Weights of a small GPT-style language model, trained from scratch on English Wikipedia.
Architecture: LayerNorm before each block, no biases in attention or MLP, tied embeddings, ALiBi, capped logits.
Training: a variant of Muon for these matrices, 149M tokens, 9076 steps.
Each number is 500 + 25 x the weight over its row's rms, rounded and kept within 0 to 999. Layers, rows and columns count from 0. Numbers have three digits each. The size before them is the row's rms in percent of the matrix's.

# layer 5 attention value, 128x160, rms 0.0794, rows 96-116, columns 0-159
105:514475520490480527481468510452510468487522464480525456519451492456497504454454528491507507519454487500497511527519516524479514496483541526506481481477477504499521536501523495526496528472518518521481516510479550476496505538485464477447506497479502519504502522511517493515476500529515509482499566465499481525441485545478515533466515470528519470467526505530478485536534510508491530512515504489497489494523490466502454493504522458559507520507512478545531537525501533478485512450491463
094:512526502502482530528495503501524512479485480501501518517511530519470437512511538493487528489476473477530546482459491514479456476509505552454463502520493489538526503488526488509512487507495532466537522519471460545477489482476486507483492497520524486527521525496520458481463469463524493498497527512493493479548531520497445456498490512486506498482489529520538459470529523550503499484475484493524498538555510508521513530489506484450469547505467493545487496524485493484521448517494454
095:512511518490459531536487551509492470517491490463508459445479462524529465484491498468522520509515500497492495485501468514503513492528466469554499499482516519488500501475497505503454449521528464513496543461481525435476526475465508497471502506498494518516471484498485487552462479521536521488560530525489514478506499511529497502516535499557472553528480488513535530465484470519527471483519518508461525544485485511503514448490521489494485525488471522537495476503507508520539508491519514
100:508562451494479544522481530496534517484489518469516466511528512482486477477508457514527535483509475521476510525498520541506504508470482518531468510503486552536514497539453511475479507439525444529504484472522478501482507469497500512466517505461524484504497504502483492535503499515442559525511476471551519499570500489464490490493492494494501500502513488505503474495490512520509509499463520441485486514496518487490468541523493525515508491489463477478522479468507499548460466528478527
105:486541535531473514483520523489491523492489508487527516501510508500455493510479509496489477513515457507481490477497488486470498516524475507491514470514448571500527476491468471514523513432510460532524504553493471509514466467512524516521504511520504496526513426458509505497474518524543492493485521490443443509498510475494505496456481510505504500509509468515482467459479528521516498521516520506538466510466522514540512511478543546538529515525496474466491502464475482502527523469517545
115:464492508481508548512494455516559482497465493528466496522494526501516500477543517558496528504500507502470524500527479550531485491458447472492534517448498491506470503515508525514479504467470442563448482496484498455514473477529504485493503514462500546515511485494501499505513464485501517499510494467512543497505549515473499502526484508499492478502504500525509533556495519503522481491451511521489483533475499514465535508520527525508481503481495475445502437473492498485480510530525521
097:512519527484544503473465496488497489504459501483540495514524484502526484467486507492469489536534456508495529489514532492466511463512535506556444530482549487486520481537495484494528527488500490494516484509522516482503492535507491501488460453496545476462532550512509487509518510494485521497490533470468473457460503502512534456515535470510521511551517522533538473468504487508497471511527469525510516499518538457495543496512497503448498478487524476518485509456492481466482509438503534
097:523500500516524504537529495507493451510510457496519502491473472517499461458517496521477535532463474511478501505500510463503460499506500515507441518492493485461503535472511467497501481560501549484494465528480530489494482500496479461547510506498523469501519487488492503516486489471474500486510481491486497467480478575470524493487500532497522507540486532438506487534502511475525502471499494533544514486505538511480482539562518465497497477554521531477487487509454467523475495471546471
097:508523499550544502495514524495552440501518494507530488496522478490527515544479471545475508466440462499500529495524477447542505522523508542471507499499467523504501529488512495479530479513497495525558515503497518486480474533531518515537498501489518496496524523494502500508529501477536486490507457521499466510494518457531474514531492476517422476473513497487481494519465504485486492490534498477481470465497505518526485482521496486455569485513474538496509505532481493507469472501437499
098:517480517498564487488479497528506519466469474491454494493481506499508474539509480473543538502494486491447504503475496521489482544483487483529515484506534529512474528488457508500510508519492534486517472506435490509513482481542523492493456503486484510501506491568519509467512456502517496491473502496533524508549493461485494533502482463496485478427531481514501510514508506526525526503530526531470513517488521475504462554499465520491522470549525508496503472512476537506522461556465501
086:482514463530427478459460508522534480486529459480510550479503536497493472502463497450525480493517472481508509484433490475484507522508467515441493500510470552519489488472521486504504533487515513490525547474526501504524527461461472488523478514501492525528501509547511513533490482503508482458486506543527481518529549480525455511490524482525524506501498507476510489500498501524506496484525561506473477513525496469532502529517522513534497525522500462517483494496484484450505490535534514
100:493497526534503497494487484513554505517494508437518524529531475448509473481522451485558542494523486500517504514476493532497514490504497453512532489499521550506564514500472537512445495473490519512499508485444454522478473516488476498537508531480524503495520466485467500483482520496518531503506492470495467570477477537497485503515510478507473515483512543451483488481496519489456470503463509511472497482499493497516506529455506485513511484529533486461463473467496516514492529505476539
098:493546493549509507517513497531477539498492461476493499545490499479481510484515515468480491460562536514497515495447513484480476519527492490480526478498481512510454497505479477539514508529454526496452501503495468528527463478478512453479493509540486545475481494501524524480502522496492512535507522434498516517515489467508444514537496530531486493530529505552510454511522491503491517494491522490474500511480512522512486488492526523516546467530523511497517437504489481546463487447479503
090:457494486473504495489515489498493493544486487471531504520533507499494514492455423515493521495498497460460464474497505505523555471502509518494490452480492487471491494502562475487502498528519518488509519523515478495470547453527545525532478500512485512548454484498515482503497562527526488499500546470461550500513517497516535529520511480495499509498459478505468511489491525508500475496486549487520504467463465548498535482522490474481496504528530503470476516501464525515490501513512568
097:517466517549500518457477476509516477530496515496513458508458501452504470514524471482520540491530491463532550497520498515540488500513525484510491527511497480494486503463471494535500510531498514510499511489504510499491492515502490500478489470484493451519500477481475526487467484520514481525516475506516532527535499507502489544539490535493496543508502507503475553495395475447547531524487514499536474487519527512524488476524529485544520511504468469498473485493459459474483471457531515
101:497532517497519549479520501546547524521527483572503505486496507493447476531525515502509477463446495473478507514520488488514516503525491471523504500483486553522520505536494520525510501495509537511474537511519482474463468493488483475483498507522456517544486482498528498474482485557493486456475514493501467491476506468508508504534499515529461447499481479498504492453458515497489498501523422466520545488484530478501488516512490511509515521468501511519466499460446448497517513479511488
100:460494495489488505517533551487521538472473533526501459505519514503501489453519482471519506475515528552516520493490482490519558429508449466498547461450495530519510508500529499502504519490499535537481492489528469496481507497510519531500519506496481455497517460496489522482512496500502476491490516503501455485477504460449531504534496467472493503491469520537532484532551507498512503530494477471499518493486513491451492503478497488500451513558496509554498486493511567501484470487531503
102:498475495521461487498460497472496516466488536492480492468541526473477484494478531525459495523538502476474497512491492483500520549558528511483515540491487512488513479533499509465477460502480510472507487460507485536499478496526514470498516519487444502496486500498504509513545524517515504535471463458508571477484534471444529492507522474496514491528528516504487539500560522531526527486494553501509453488515534550525448531495485494488496522467477488507477482496478487503532496509474465
087:489516532485525497539445497501475498554487492519492449516522494536494491521449487542481512461426517532509493508502493493506505495478471474507481507534493540475555472429485506489484465475452505539478515526488464553488512538509511492517527485502499464495513477488486537477529512490548499515480489512526479494550499516512547497515467488510496469488500498478501472506497554462509479540530530458509490519494510483507509525484501473511505480520532479509541500513483489519493455531488513
093:501505460506520544555521487471515507523514497518490548498491501443531522533491507530499481462489487531482511528481490552491505526516518495494506523486522525549534503491495496449507507500571523495506471506477492468516469460447463519528489474487520475488487491467475506480501550502483511545496542458445539505499497502482519542495455472498475454493501516490467504480476494506480497535494481520459490541463534535517509504479470511456544477486517530476496510482502486500513497491499478
103:498462489500495495511516516535491549473492539500489515501510500502531505524484518482514500476532519463469504478509517523463494450470463477489536477483532524479472518481510487538468524515461450518492456483528510433511504538515521545506527500494489494447509481506521515506467493500481476503503504504526527486515526528529523497517522554554499505486492503501476495528501490469503497498509508466511498500512515450509508445473523513481452485483554488498502422498537497498517448485537548
# layer 5 attention output (transposed), 128x160, rms 0.247, rows 96-115, columns 0-159
083:455538531493491527503470485544480501520466520516477510502487469507479483519534485538534501488502510486533506504465452501538502433452513498480556537475502486491479509505509516472511492511498477460481462487476491501506510465484507483497497505508531508535488508534473495509495511502547535496489504549515452521520510508517494445533547481456543479518486502496529455487467468495487496465514503515544473505540534509424532525489509504501479505527486514513535490463488496485522491524542490
085:468502493519506514485504480484499472528527540551539446500481513492529534518509495488510511529509503500528461515488511470584499509493487484483492507513504512461506463546466529497476531503486507453483496482522510444502475488503480480506501488524518523517502535478499492545509528497501475489470519497532460505462481539502528468448542518538509514481467502534502544445529502490523507474514525495544488489493484479464451459508517506539481479479507473447474500511520539472487513474503492
084:460512473511501527499504445553505520501514515471466497523517473519461467455469518518472500508518484538550507458500484478471498522497529542466505455522503523497501475540508458480511559483505523486505436483538485542453493493466518524482475503500489497487475467486492542498508488484510528517506461521516493469483539501473517501520482488522546506478525515535476483475523501514472489539466508532544506482460528510470484523507481563519513522538512479490500522476472509497507509497469493
083:506453558477508475494492506510518511545483459516549546501476452501502505536502539473495502536529504519535507515488481485530541571460506513488489507473513486446518482494506490447484488556519520508503493542481468574528508527445525493489542482546472483506507497484495503484504490494523504510494482494467487512514482477474481473532541486527482468512536502509504506460519478448493502498482501516515470494512491480498491475495483506483497473455514519501469530486468477519532526490512518
096:501515494517524504448524472489519545520511517476489518486496477526547508520490506520458466495485538519516488472466480518532531452551458476518511491506508501476482519495500476515476532534509510467465526485483542520500483532480497477503512488481518494474490483458475495484516485501432537535488472502522523515532493540480479543538532538491486540513508524509507530486519497457512493521508514466485522532537495477426508497518487480469472496468515470477480447492522485495471480533467532
086:515484519493535481519506487523479507515498450501481501484489446494474576468460471488493511485520513494556481500461487473502532478530511525506541485532500547491469499468515499506526474509473513507563495522511500529500532526475465499485493498523476493489477471542493521470502478531547494531521468508501477533505520505471490506498468483512526510526535486504483461447490492481469546553499517533487461464498485469531485546477504524500500491453514502486557490500500500513520457488468506
081:498476497529469493495550505481498487475532488492499514513498506481508520469503543460505491472488495499519488522511505555530521478461530519532478506527450483491473528530517494504464545513494480501509523542453479516500465466486485546508491545472518543473484465502480531519493493469495498483485486528494484496491511509499513485483471503512518484463486453471487512525520505515504507512504479501527492478495443522436501508516467522558520538484497586478478483523540467502482535541523459
083:476522523448456514503499550446509500505539515526501469513465515532499501551498501507473518528475498506501556425535513501508471477481510499485526461504470547526472485534501530483491530471518466433498547505531493507508495473487512506512464529501469523523523509532511508490517504483514502474518534513540521485494480470518544485513477499502508513474453530498535508455515504489485497477495483468521486469467492528509518501505461504518527481498489485509521529464513483423497505498512478
088:515509482444542474509449513477471514481474476541481503522472533511535473495501537532526513521553499486506509501475521508521455502493518520494422507504508527509479466505537499519504490487507495458479512466508475533474511489501476484486487484503490510519500479513456474509523513521485484455518522483547541500553464522495526503523496530443544500520492502467507472501504535479534514517485501504479518526508479522444490501508500454488482479565500470496487459498520499523524554504476476
088:474524542493463529509508502488510522490527502537488460489472482489525517469488490536472518472463486509556487474483488527542480513475497522475486506518500509512477510470492522553479479509483513524456493475527489501489462557494465477511496514520461490486489538475482512466504505513531497518508494452512515499479506470492480530516506524504509508545496531521543485538508520462491440490478532511492444522523491472580500507520503495532513456541510476498545494482499460531446515507473496
081:491497483499549507504544469471429497535523534476481495479472529490508503523535486488492519509482481482492481441536471530525483485488506473535527499518551504487502504551463501504527486482530534483474474509475484497477482494520538538481558494522525449474552502435519523474520500496502473478504499512505474537476484552506534521517495486474504463507519475514477529498515520502475525499479433491500471493506522512524492472493503483470522484476501523496538510488513513527507506448468508
087:489463476482493508514483489525472499482484508530490542519443515543474520510507517529435479466482545518492507485479522511492532517498480515515484480469499523485458478508511497487523512523497474525514463506523523459489499514498529501497531500501443527492472496492569496543465491507488484514490420500501521522503497476461506516508524505495496503505435508567511517487522533469497477544514494513481550569545517466497517499520494502487526517456501491518485473513485484495490471505473510
082:498499546479456478509471502471491524482523488502481550466513494494484489537505512507449499507456481470494514502497506481486529498531484481495535543503537498475453495484483518510481483506537487494504467471492519454477542503512505529490492506458480485527501518519528503467509493491491514513453502472503480537489526485517548493518520505475495541504463481499492558494538498496522467519497517567495519504456528471551510525494491542454487521518423480505497467470500497506499551551525496
081:510505491503456514470496451518525506492501531504462450468496533510529454514534526532494501536500490541534509563494467503473458506537497516499517516523453507463522454517467475476515491448508466506542499472522505490526494538508512466446528491485506506505510503516456535510492486499466500498475494527492497489530518495491494529475519509477499529505558529478508490469496480476521512520467530453487504508484533504485470513475521495507536502459526504494437472536538473472483517520493493
092:508493516506502512491476505469458494526509502522511510509488498450521473542504534539473502504506517485502488502523498468477522505516547519500498495503500546539504446519505471516469488492492564486511471479502492477517485483464448524489492473527544550472486538516475520509558448536511526447483551493523452511513495509478493479478498481480472419496530490493521475524527545494496485488512491513500516472518503517474489484489469479515462492462474471530536506553515498515503520504523485
086:498491517523511494504485485480495469472498504517482563541523445502545492510511481498481459526498508481516503460524532497522470506536480494475459470481514506511491488483468483507462492490494548490500483505529518489524477480508493544516462493488519484488525499477477504514535515459467529526534494477510521568469491495500457550464499461506496472551518482523532522508551467513489512534486508531457516522460510514440486493477475468531485455525529489480541486489528510518473497513527523
092:501488484477430502533465471531519487473493512496492538509502494474524524511486483533484465485491500482476505526507521529515496517508520507553519507530483480537493492508471484496497525472484511511483516547507509465467514545520483483530454490516541551527517508485510513533452510504525499512489462505465512544459497500538433498508513479537489508496447518506464519464497511481477493476524512515493486516538486501509491531449527473485498504471509527475446432510522477532521520545487493
094:518488492535507479455454519523524483489486492484523479466519478502483498530526499506542532485510489500537546520501488505538486507450486485488477538567502512531509455458494522492479506508507461501489492521484545498549492525487516502497535511522553526481518492532496488496504507499501487487458521475482469516536431535502465539491472467509473496489493480499551517484465494472501488524492486451492501493512518493511508457497509509523521435444490530502463511516491498503470469532533542
090:542475511484518545499512506452488517456504522521469519509466505471508478518498504480538472525539474460500504532495466546516466521517521524502501474475456539521471495541472525476498502543546493526523476458519503479503490447532527523527547482534506489473495516516459486482487494529490486497495505473474502553497483511517450519483514536475445483505518494520477523508516488500476528471504539508499495469536498510485474467539484490510504484468485461498501507488471537548504532455514484
084:502480506502491507479465528507520503481476519536514517483489492530516467433481500473500479550511537498481490468513518464480476505454458493497492508513525532472509523500538514520488471518498516526463460468529503514542512507506555478498499522492457501504501463490524485503535506554508508432532452495575504501481487461494528495500482503515444492506500484492548470519513518488532461447512515482497551503503514501519534495499493534510492478514486505498461520502460469534520505541505502